python train.py --num_hidden_layers=12 --hidden_size=224 --num_attention_heads=7 --num_key_value_heads=7 --head_dim=32 --intermediate_size=896 --vocab_size=512 --hidden_act="gelu" --norm="layernorm" --norm_place="pre" --norm_eps=1e-06 --positions="learned" --qk_norm=true --attn_scale=0.177 --bias="none" --tie_word_embeddings=true --parallel_block=false --init="uniform" --init_std_qkv=0.045 --init_std_o=0.0 --init_std_up=0.045 --init_std_down=0.0 --optimizer="soap_variant" --learning_rate=0.00479 --beta1=0.95 --beta2=0.95 --weight_decay=0.082 --lr_head=0.00671 --warmup_steps=36 --schedule="wsd" --decay_fraction=0.94 --decay_shape="pow" --final_lr_fraction=0.0 --batch_tokens=32768 --max_seq_len=1024 --doc_mask=true --train_tokens=161100000 --max_steps=4917 --dataset="wikipedia_en"
Each number is 200 + 20 x the weight over its row's rms, rounded and kept within 0 to 999. Layers, rows and columns count from 0. The size before them is the row's rms in percent of the matrix's.

# layer 2 attention value, 224x224, rms 0.152, rows 111-123, columns 168-223
089,211,197,220,179,169,200,193,192,212,184,195,206,208,208,223,207,198,179,237,233,198,186,201,199,214,182,222,186,208,198,173,194,160,173,227,189,156,207,207,206,199,193,216,199,184,216,182,199,186,215,221,208,227,198,200,200
082,215,215,151,224,160,201,200,226,213,213,194,192,201,227,171,196,206,218,233,193,232,194,186,217,185,205,189,214,194,171,213,197,170,214,208,171,199,180,204,193,199,178,186,203,190,167,193,228,192,213,219,179,137,209,179,208
092,230,192,204,197,217,198,201,213,202,215,156,239,208,202,196,207,196,184,177,226,209,221,222,202,237,203,185,194,230,210,191,207,170,196,187,152,174,214,211,199,193,191,220,213,188,196,194,188,199,189,164,215,193,191,203,174
087,224,231,201,231,218,191,150,195,213,191,149,171,209,161,197,215,180,171,228,160,227,246,213,210,178,211,220,179,204,200,198,190,182,216,166,211,187,216,174,241,205,203,215,204,207,203,225,227,191,187,211,212,155,184,207,195
085,190,181,229,198,216,240,207,224,204,186,198,217,205,228,220,192,187,191,218,196,233,232,193,212,204,203,219,204,209,206,211,181,174,168,214,201,150,191,243,218,185,175,174,215,185,170,199,191,207,190,213,218,197,188,213,222
094,182,203,201,190,187,178,185,211,184,195,216,196,182,224,198,187,157,195,163,236,221,223,194,205,220,187,177,193,194,204,159,161,240,226,200,214,200,203,215,177,196,215,209,195,188,206,198,198,172,228,175,207,219,209,152,211
094,212,205,205,230,208,180,181,208,180,224,190,193,166,202,186,198,202,167,178,208,224,206,247,174,190,192,183,198,199,199,183,190,198,210,213,225,216,215,202,172,223,229,194,230,201,209,211,196,221,219,172,207,222,137,198,220
095,223,217,185,178,230,179,217,186,196,188,190,208,178,177,221,235,177,170,186,206,196,237,220,197,220,224,183,198,203,177,214,187,178,155,241,202,195,148,230,238,204,181,183,161,223,183,215,212,212,180,203,243,199,213,204,227
083,148,218,226,191,223,199,221,187,200,194,204,186,178,150,170,168,228,225,217,212,218,206,229,236,230,206,207,205,188,189,207,209,221,185,200,196,171,239,183,201,206,220,207,187,163,208,204,208,230,222,227,211,211,206,196,212
087,206,226,184,207,208,222,192,170,152,200,169,213,186,194,185,191,213,201,197,195,213,219,194,166,207,195,200,194,188,193,184,192,158,213,215,182,198,239,203,169,157,190,189,225,231,228,199,178,208,222,210,238,173,221,201,199
099,185,194,181,182,219,177,208,187,188,242,195,221,214,173,211,209,186,213,192,181,205,200,209,176,222,209,199,173,192,211,205,187,163,220,191,220,208,234,226,188,207,195,158,209,229,207,169,186,212,186,199,212,215,195,229,186
092,203,185,202,203,225,191,201,229,191,170,211,184,195,214,196,233,204,205,163,201,178,221,187,162,231,173,205,189,225,188,185,186,216,227,205,209,172,220,207,219,217,159,208,194,184,192,208,192,154,194,228,252,211,216,154,192
096,210,201,206,166,178,203,191,221,176,198,186,202,222,177,231,222,179,208,197,227,220,192,183,241,205,186,181,238,169,206,193,188,183,174,253,204,168,183,185,199,189,183,204,192,243,196,171,176,199,190,200,201,201,157,186,198
# layer 2 attention output (transposed), 224x224, rms 0.141, rows 111-122, columns 168-223
073,213,205,182,214,225,210,207,234,177,190,213,221,200,195,211,155,194,201,155,195,198,207,211,219,199,211,208,201,186,211,215,217,213,199,184,209,228,183,203,197,200,202,231,207,203,178,213,193,234,221,169,214,185,195,201,204
083,188,170,193,197,204,184,202,156,195,180,159,173,181,186,210,199,201,191,165,187,162,185,229,211,192,177,171,209,194,228,219,173,207,198,200,196,159,214,208,206,245,217,213,208,185,217,144,161,223,196,189,222,222,214,161,228
098,184,222,221,171,184,205,215,181,181,204,207,167,233,166,173,231,204,212,213,183,174,237,197,197,199,186,201,221,183,218,202,228,167,206,187,205,206,227,211,185,183,219,210,204,223,188,215,247,223,235,184,180,170,207,182,209
080,233,165,214,207,203,227,218,173,169,201,227,241,180,207,162,191,209,191,169,219,199,188,193,205,237,184,178,237,204,201,154,230,228,201,214,188,207,207,210,161,191,205,193,200,207,195,199,181,190,217,196,176,196,218,186,194
086,203,208,212,195,206,200,236,175,171,202,153,177,204,155,190,177,222,209,189,197,198,203,189,214,234,199,181,211,225,191,195,196,197,203,215,186,236,183,156,177,208,206,218,193,184,193,166,213,189,185,196,188,176,176,194,214
090,175,195,212,177,208,217,182,216,228,229,184,174,216,187,184,221,188,207,212,197,170,176,167,170,180,202,235,202,200,167,194,222,155,191,201,184,235,175,169,197,163,190,201,185,181,180,200,209,191,171,246,195,160,182,235,176
094,205,202,224,195,211,219,210,204,215,197,206,229,218,226,233,198,191,205,229,157,212,209,203,227,207,198,172,187,183,199,221,202,171,191,184,190,205,194,207,232,197,192,202,186,170,174,211,206,195,165,237,190,178,236,212,211
085,194,203,207,223,203,215,200,188,174,216,199,220,238,205,163,180,210,195,224,213,203,199,175,197,176,178,171,226,214,218,194,209,192,216,169,187,186,236,187,186,213,176,189,207,199,175,200,170,202,221,212,179,203,185,151,178
078,243,180,201,228,190,172,188,196,221,170,202,207,197,232,179,237,183,185,176,241,190,179,184,224,171,165,233,176,191,195,208,225,215,204,189,225,226,176,204,194,205,168,217,206,219,183,209,208,173,226,179,184,186,193,211,180
084,209,204,225,255,208,213,207,197,245,199,204,187,200,205,204,196,193,218,201,204,178,173,198,212,202,225,195,220,217,184,174,220,200,217,216,235,189,195,204,220,260,216,221,202,169,161,206,227,216,203,189,181,215,193,228,219
090,207,202,191,202,191,220,197,220,195,184,227,209,198,204,204,175,222,210,186,199,218,212,227,254,157,212,188,178,205,194,196,196,218,178,175,208,190,184,184,219,208,201,226,199,180,202,219,190,205,216,162,196,202,195,151,182
090,219,218,178,158,186,215,200,207,203,259,191,182,185,227,202,172,204,226,211,203,229,184,202,207,154,205,193,211,193,201,206,189,192,172,157,184,218,201,211,187,179,197,208,199,224,205,218,205,222,183,184,184,198,169,210,177